{
  "num_hidden_layers": 10,
  "num_attention_heads": 8,
  "intermediate_size": 704,
  "norm_eps": 1e-05,
  "positions": "rope",
  "init_std_o": 0.0,
  "init_std_down": 0.0,
  "lr_head": 0.0106,
  "warmup_steps": 200,
  "batch_tokens": [65536, 131072, 262144]
}
Each number is 128 + 24 x the weight over its row's rms, rounded and kept within 0 to 255. Layers, rows and columns count from 0. Numbers have three digits each. The size before them is the row's rms in percent of the matrix's.

# layer 4 MLP gate, 704x256, rms 0.197, rows 189-239, columns 128-255
097:114149115111153123159125150112168153138095116132151184097156121091098175152140112130122100137184100127117146190125150138126091155149106143130153112106122096139145138125098136103104160144108141156139097131123157170173137135130165133129158109155098156132128096084202129130172099138127156141146122119108105111130186143155135136140141087143103152182120155135100140120122155145119138095150
090:119092081163152144148138108154129113128098119152113111114137083114163122160110075127149176114121114126123126120125168108106109142143152083133107129093147119072158159151115148125127160154166119161147117115170162157142120124077101138160141151165126154099122076125103123109129165153135139174072166145134153110125162114134117121127127095121112098119131113048146137109139145095117142117139
101:097113134123142148123134123098144136139111091142092112124096131134135173147137108129064161093145122115093114129108136119116102147108085138094069155145156162162133153163094124122160087115129109125114135093158163115170172159160146128120100132127149147128126150143115071140168108089174112146151127112108147128172161146124091154069153101071149103138154110146117125144116080096085135136152
102:145104141127144133129157137145103106082136170130093120168180084113107068135147094149146088083106109128117114109134156140171140138097089111152129156058155131158152136152105143160127110152117115109096147127127119133119093136142143146128157124133137132088144143127154140098129141129138102114115159141135125084160128146148144152129108147123119133136137127125148132109100136128138141132108
102:157168102145151092147135115136147115113116134135090134178122107150148130147136157144099123119138132141128130088105160118106086086072120133152119138157147179116129125129147092157147122111146098088109109159156071114131140118135145112123118154173140141161125143090124153142091125114119147100148137150136142148117138139077121121118135129116116094109124138105091128137163099142131089110125
096:131121180103137149091140095107160137106109131171136104129176117128135132119138151148101115112130116138122111091116108106087163141127153118183113126103116148159117121187155164124108135133100108130116086122162150129106142107130114157118125141169155096118143158153117096127138116143144140099112143148099131115148185160102118129123108145166146138113183126115139125121114166124150125170112
104:125157096154115122090100119109132114102154122092088119130092120089140143107106111149115148100142138086145150073142131162127124139159125106136127114112089144168102127147132133146103143096138116110144107142121122111129118153105116109164147117172141173139115067104136142101171093164077118125143146161106052133122108090109148141153159148146104140108108141138115156154109127135119108124096
096:128150142104120164111112128128158135104097206105149164129134129089124091191121171134151138118165137160134126118119132141098193137109088124147116113148124070131101145121147091133112102132120152088140132098170129145126140153152132109110118119101130117170154090119123084145153136145113129153115158116138158108093148143150164139155152105135113149113100116121155088111134157139120103131135
100:144170124068121166086151114134146119135132143130132113154129131169161110136139132155106126151137128145125118150123109107098127099157141105136135165130133112112142158124132110100124135129104107170118136134134124139105106101104166078139138129200149146162136111128126160121138115153159143100088142147068116169113111114163148102097097121112111148185116157151143182106138094160139107124182
099:093150156149118082164148136150107091156128087118105119117107125152116164103122148151130095162152156155133122158139143182130113148124101102173145170136091132132118115145124138117138093106151105142089139130159140082137147132135118111148120114118098145136117158159111138168122139158125060110110117152154112159152150124151172130142091127123106107086145128137126102106123158148128116116149
104:127109096120169086112105158142129150139114134099164126103153111115129113144095140098115146131110130189127109111108127120148148137094168100096166105159082159150120143125143135140125161111149143078142180132123147133133137110122105168149128136097142138145127171171142184122111123116123163076109171140114140153128136083127100112108165112137083104120082137119113118124122103115144133110137
104:128118096125133110148118140137165164121140148092139117138142118177082113117077156155115140107156100125128171092138153145149136122128121111120146085118176124137093120120163113112096099140131164132134110131112164136129127118130121111102175083131133144125142121137140085126134129130124101114166127115118122143141114107105135101125125124094193108127182124113128186111077152132158148078190
095:142134172136182134136145094096129108150117170111139114165171135193108113097157146100096123124099135138126123095157131127115101152185153126106077113091150115119142129110188100155161123151112123091119109121155175128140106119116135153075103136161122121081145131122105130140095134061125112160132113116116103136119157124096071122110102137133100160110103099135113178155127117139123162112165
095:103123156086154125107153150094147104127110103089136083095128173126146152101108137081137120133102149109141139154148113096138115083144127141129141143107158109139117141156124162096118149136169128149189126156097107125138157102121151142067170132160130171067124096152158117153164154141182126124108099109134168106146101084175154149082144126116110114143118150171109136158158170149146139139126
091:095098158100082140097100136117101131176147093106100125124175154143125151131128139107154146112115098167126141147163111120117105128106145107155109121120121147146153092090122146127131094150134116147133144130129141084120152081158137147130119121100110106129129114134104119129136105124118134144149148130133127158161083126193121131127067134137086109150100130127109118117099134134120137166102
100:120136130125129094147116105149155083147125100120139117143164099132156077121134110116106126134131105139164117128141078131151135146144126153151153095118140101116142173139123130105131096134117144131100099123122141149153082105147159111157110141133137123082111125158139155151110163139118118120131135138102116112127123159127088117120111119125155143158106151115114101156125123146114172128110
100:104144142159077148142123141146116130084119125120109139081125136142122163133121176105143099095106151118143128127159097091088137145093106102140097120151138133129126121139111172127082129096161081113109129145124131115127139145097121145145134155113111153162123070161103090157122150085126077132124112110129145142168106133152121141127127152070147147133124113191154157144127126148120139143188
095:082136125127135133127114136211118131130142166183148111134082109148131113137101138151125136148134113165140137121121150129131120119120143109118114115125116150162146104153091130092130139146086114115101144127115132130166104122087117115117101108133099091130100134167117147142122119176146084144114128148143144115122152105122124155093152124117156108155157102099107148133105112102151102107111
098:127161142107123100113069184146125112167076152169114117142111098163114137160126151126092103112130122105100162092103121138171127145129132130123085124155112089172119139118115097122134103156117090178143122156078116112148174106107135151141127115107105126118114142108126120122119123116141160153116164122119120127153153127140137148151088150118125148099167132112100106149108130104138162146140
105:109124116191133099139131161083143121167121135153167122131177151167114089146180096141106144162098087118149124103137131171118129162129142099152130153105124152131103100122149168172145153100115189139109121149143124149120095130157130129129158163138139139134139149193109101132146125138124129095137131164144109149142107141111110167102131153112124123137146149159136145112116138080133141128109
100:158137122150119132056134126111143151145161085177125136110108138130098150165120127092135150142142135097143130180133149133129118147137148084168105141130120142153161098136147156113110119112112132140105143087127119100146115155131139142155113118123111131131129099082125094170099133169127126087132132147139086119119148141154159156142154134135151115148120152099130163123101145129075181113136
098:149162093110151124118101158121113150098162180145155135142099173084109122150097110103135093111086147099139107108160115153129112099126141111149131118117130112144152134136167128106095067116130121129108110145099137162088130087119089116106085123096145166180114129144165121129179148155098128100105120094164144162126095102132122149142153119100152134166112146097134123109157119136136118139144
106:133143116129141109147165173152181112145151137115143101140133114104101110128138100137078127131114115113064141090172129124096157141127083121101121116096168156117151095173114122155109144122114186165125114094136145141171118167139117094149121112097135146116121080111152140146110160161120143123119136147134165132141138124147112188133139143100090124143117111148117144131139156088101126115139
099:141131141136171156112106137092189115141147163144101108162106137146104096116150150142088083139128130095126143121130104113142138123115182130109134120109113145122127162135122093122114140122096103126118147150095106178139089170134127109108132103107119145154135139060128122135126097137117137135110096144100127167109095141174078146157124114148167116160113146141110137130116134117113154127123
106:074160112144116097165094134148125150137149146162123139127138095104142152152130125138122152144165124138115102069113133143112110125167105137162159132143153186132103140098137122105090093141144149117123138130163057132127143107145158119147146140125111144164135089142136088124161159130142129099156172125111124150124143087139089104183151110125185129111130107133140150127108117108148092102105
098:125132131114124098114158149119158088118114116144127162121158133139146144166117125152173077118131170117117147171126121170113119130109150082115099117125146134108155088176128106184147146108120122119123083119120123133151143099072091112141128074101154109126139118112152171136156120162105132111124166135181113097143099164139113157094114089110125127125134109127108097151164187116148136127118
099:151113162159154142096143126120145118211099135147143096164164156127130115107140100150150100118118118085131124106168119137106116126122147124140114138148144131127107134107127195110129148126156123132103113163100148094166134159109099147153158174164183091147127119130145089151173123142170092127130093116152131107132111126141128090089130147148121136137127133082107134132119096144092192145124
104:141132146130135127179185128126125137152122134081147083143129089150113132098110076138147160082144135108142123146072079144121083155157144177141135103152085198157130121108108121116102131159092142125121161138134155133116070136153161128117119115122142134121119112130133109117126111157144151101148135094116133134124164066135172130088133108084148102165098162124107097112130120128127099127125
084:134140129146142120111099128105126103125069115099101155118150093085132118121105128162142147164098140163122151128135132125118098122109097117158148119073118109135163146100113095130158121097131096121139079086177121154063149118142151098144161139145140072112149122063156110172145189122156118128135144141125141141136098132152143122112144110179104099125138131114165106118146150175140102150111
079:110126119148108099126121131112123150076175127092090110117131114129108133105096151127176150095152117097149176102171104116171088136152096123133147112124115104139118112148120127134108092151111120149096166144134111087163109123124150104165111143118148128182111124140143120135139140135121079131128144124118102094127118123086092113067104143132147164101128114151129169153174132137131122102137
104:122131137114149137129121106143136103123109174137113112120110140093102113108130161154160148140169095142092142118134167110162163107092138114114148110134156124137130117131161121143107145136157075125190148054157120161154187165160133135184127100160092158129153102144156116116125136123108104121101136072140152115103182103129124129161124099083110081107162153120132134089086127160146154099078
102:152146134104166119125084122167158178175125112119142113139087116138120114108132136107130089140096123133133146150074144125125138102113110096103186122130123137095116126155171115139125148132161158128136164121088104127063145147121152171081122166125139123153156109128124155145128187135114095114130108131140129147146128099163114146141150105131134136107146101147147095119135137108099123106094
101:155108154104099080121133127164100132121134121134098115099131140156162116123142181142105112152122159145129127139054146121126122097140141109160111181101123148094118177140186122163153158121113127113129115178189164154083133116099157135120161155105161087098145102126131141108124133135068112140122142124128155104135155128147144133119127158145116080129139145123171141158139184120122173131122
100:153155135108128168141131156165128121127151154143116129193114102129135134157093117152104107128101143139182175124118121074146126152129101162083129149134123144152130146116097110126130140125123099143109143115153172137133107137135143126137137174136151134084102103096122116124147110147120128167082125100141097124103147128120184153123154130107105168132149144070139094162160146138091098147140
092:152150124089123145150114111134162115129131149146156115151155126088084098088142091139150170113119121162092139074122139057096120128153153110124132115086142121130096142116148111136114121135167147147139185108137082126160110104093107127137155128118101109126127112100124142135193153196114109132125147123149114104121157110145097117138136113135145135115154108154161154164104150155154136099168
099:135144140102099164113130128123137113136119162120079157143158133125128131121134195131127104122156153106138092116132088098146144125168113134158124120139158148143170169155141113098147152159131149128157127138150120157145112170139082081138150119198135118124142105127161114130126084089183155147151150150142100134143102138152138139181129136125119126108098101153135112136143149190125106113134
106:104139116150110115131108165115145129137129141136110100139107083122101107116122154154147125133086116080091138118164107136088144141138123093174147130150127154145112173166084115131166165141149170132129102146153125121130136146109156140083132136104147102157119057112122173175129168093115167130108100084090150128188169153106126123138127157128127133130101133151129121127123148107110150142086
092:118150105114116071186107179097141085185113110151110107114149151128110124113135099166127173109120104107136137143101086164104120160150147136124135134093118111125120127087112128139163133126124142156130126112131108176181151118141151143143139185105118125152133127109142159129094112129125106091159094145151107123141111146128137152150137141116139165049121158089130143123174124134139165135131
095:145107123122118113141089141119148134177118141132111110138099126140117139155109125153117153142129163131081107144120079127174092124140136165088139128156134108094146114138128153126101114107132107164116114142150090135087144098116105090152138146127149158124146162138182139154124136069141122130107128123133147138098158175180127164120123152132119163124151159084151141152139158097126132095151
095:131130119113134133098088107128152121097132167132112139121115145101149103124065140112126124142177159094139180104117103141120126095118128111101144098114162186156088113149094110102157128108101130143125104146129145124106155129152137143116143119144122137145155098142110140124142125110153155111110141121147142092170119082134127132104067119123120134112131119092145087116104141136145082126106
099:089139153116067134167105140151081130102162131140096161099170105161104159157140093086150130110143137116126129108114118142133140145112147119151141136093131116118150144136112161117107112185114198130116145145181122128128118127118152111118106131162166154084111141128136077127110135107135129154123131138160090144147138156133163119161128100145123131133114088121153165110141109121131096085138
099:085110145165139109128133102042100094169146095141152110111154140081137109168141136115149149102111098083112114115146134108120141123159107132139156140150116105151151107124120110135092123083126104128123132137126115126152127144127095138152116141118152164103142132110130095139144082111100174116137136081110146102134098132130118109127126133107115156116117120160146135140145134117182104107157
088:089092138134116151120100091144117105097101105114133132148095128145108136148114114087195149101086125116089110132094088143128113122127114134111172125125165107101143098085136166129079174105143100147111097085102145134116116135140162149135106110121113123126174091150111160145093139108107141087103136128097083139160129149139151138127111115127135156114127098114127146144121105131113132146099
102:110116138133080132120139134107182079125108163121122140104123131142146142091103159163100107143172136176090088147137133111129151126142115117132075166121111127136135097108130128138135132130131088109113091146165113127071097140115126134120128151125142162152089133132129138085117142113114135126118126186151125138145103105113115132140122131155087169149104105124149131144117094110116131142132
103:145128128124130155152127150114127108153090101069147117141117170132128102175154081119096119111112173102111102109100098145130123090132130129090144167109161145120135133122147146138111128154155190118125132155132134120110143128172161099136146093193120083128099157177146120146154137129146172108117135148156147114132129140146135115138153124114141171121138109114140146141120085098145130116144
095:142126090126114129088117119159107138115161107170159109154091103119127137163102146092145141160123156117100119108117138104122113108121118166149112075108102135100116154116150123105117133146134138135125144102136142147158057146099143158146160171125137078131125114150141167080088125104070097109124149147159107140161134098161167176160160162122143132091181105139127143154162146144112146151173
104:079106093136119165115134151143150149106143104106148184129162144125110119133109108114106127117180102161103129107109107093118146129123140132123158140158140170088121118145116104073105088136134181109109153130129127112120099085131127144127173106144102122136139138094151141129113158150087145102123108155119106178099133124146140148129097126208101136126113123157113096186146112102134105112122
097:142133119136106137121105113113134136097099109120131124106122156149131145097118142134114162137129085168145076129135111142101122092129141115142083132096143170153093075134101099111107148154076134128099162199126114131115124122101136122153135123120122156095102131102097095096155084123093157166134123129082145151158137136131158128162149124144120103115133144153139154126123115115173160132137
105:147148095145123116079121051117116089123097118119140123117138109150084107130124129104127102116115105134079110133121097166150159130093155163145110112124134116190098147104125175137098104124133161136112159117131165153112147147110148069148144138115085122143127100138150104112112141141137093117106131141114114114148142128136124183134124157142146137085114090083100100164074112135078148151115
088:120096133153119150145120112128118118191153062172090097112124111135123111093123147102181096128144143109107130121135127118127147139072161102122117191153166165101116130146082161166154126116155138107130141119117138151134161128125151155130119152119120149140137094135139098135117119121148111172113133107126134160169167149160093100133155131116122122111154099131146110134097111132118132165131
095:122117171127141146129138117090130129168133101136116136077095091145075151139105146110124122131133148144123129110124095104161074125101121139144093126090158122083152160143097106144108077117122158167131156174086181131139076135121115143128127141135121125109135100113168139148127107108116138151154152127158129121144141123120144111056112128123134136180129153126123122180103108149184101087101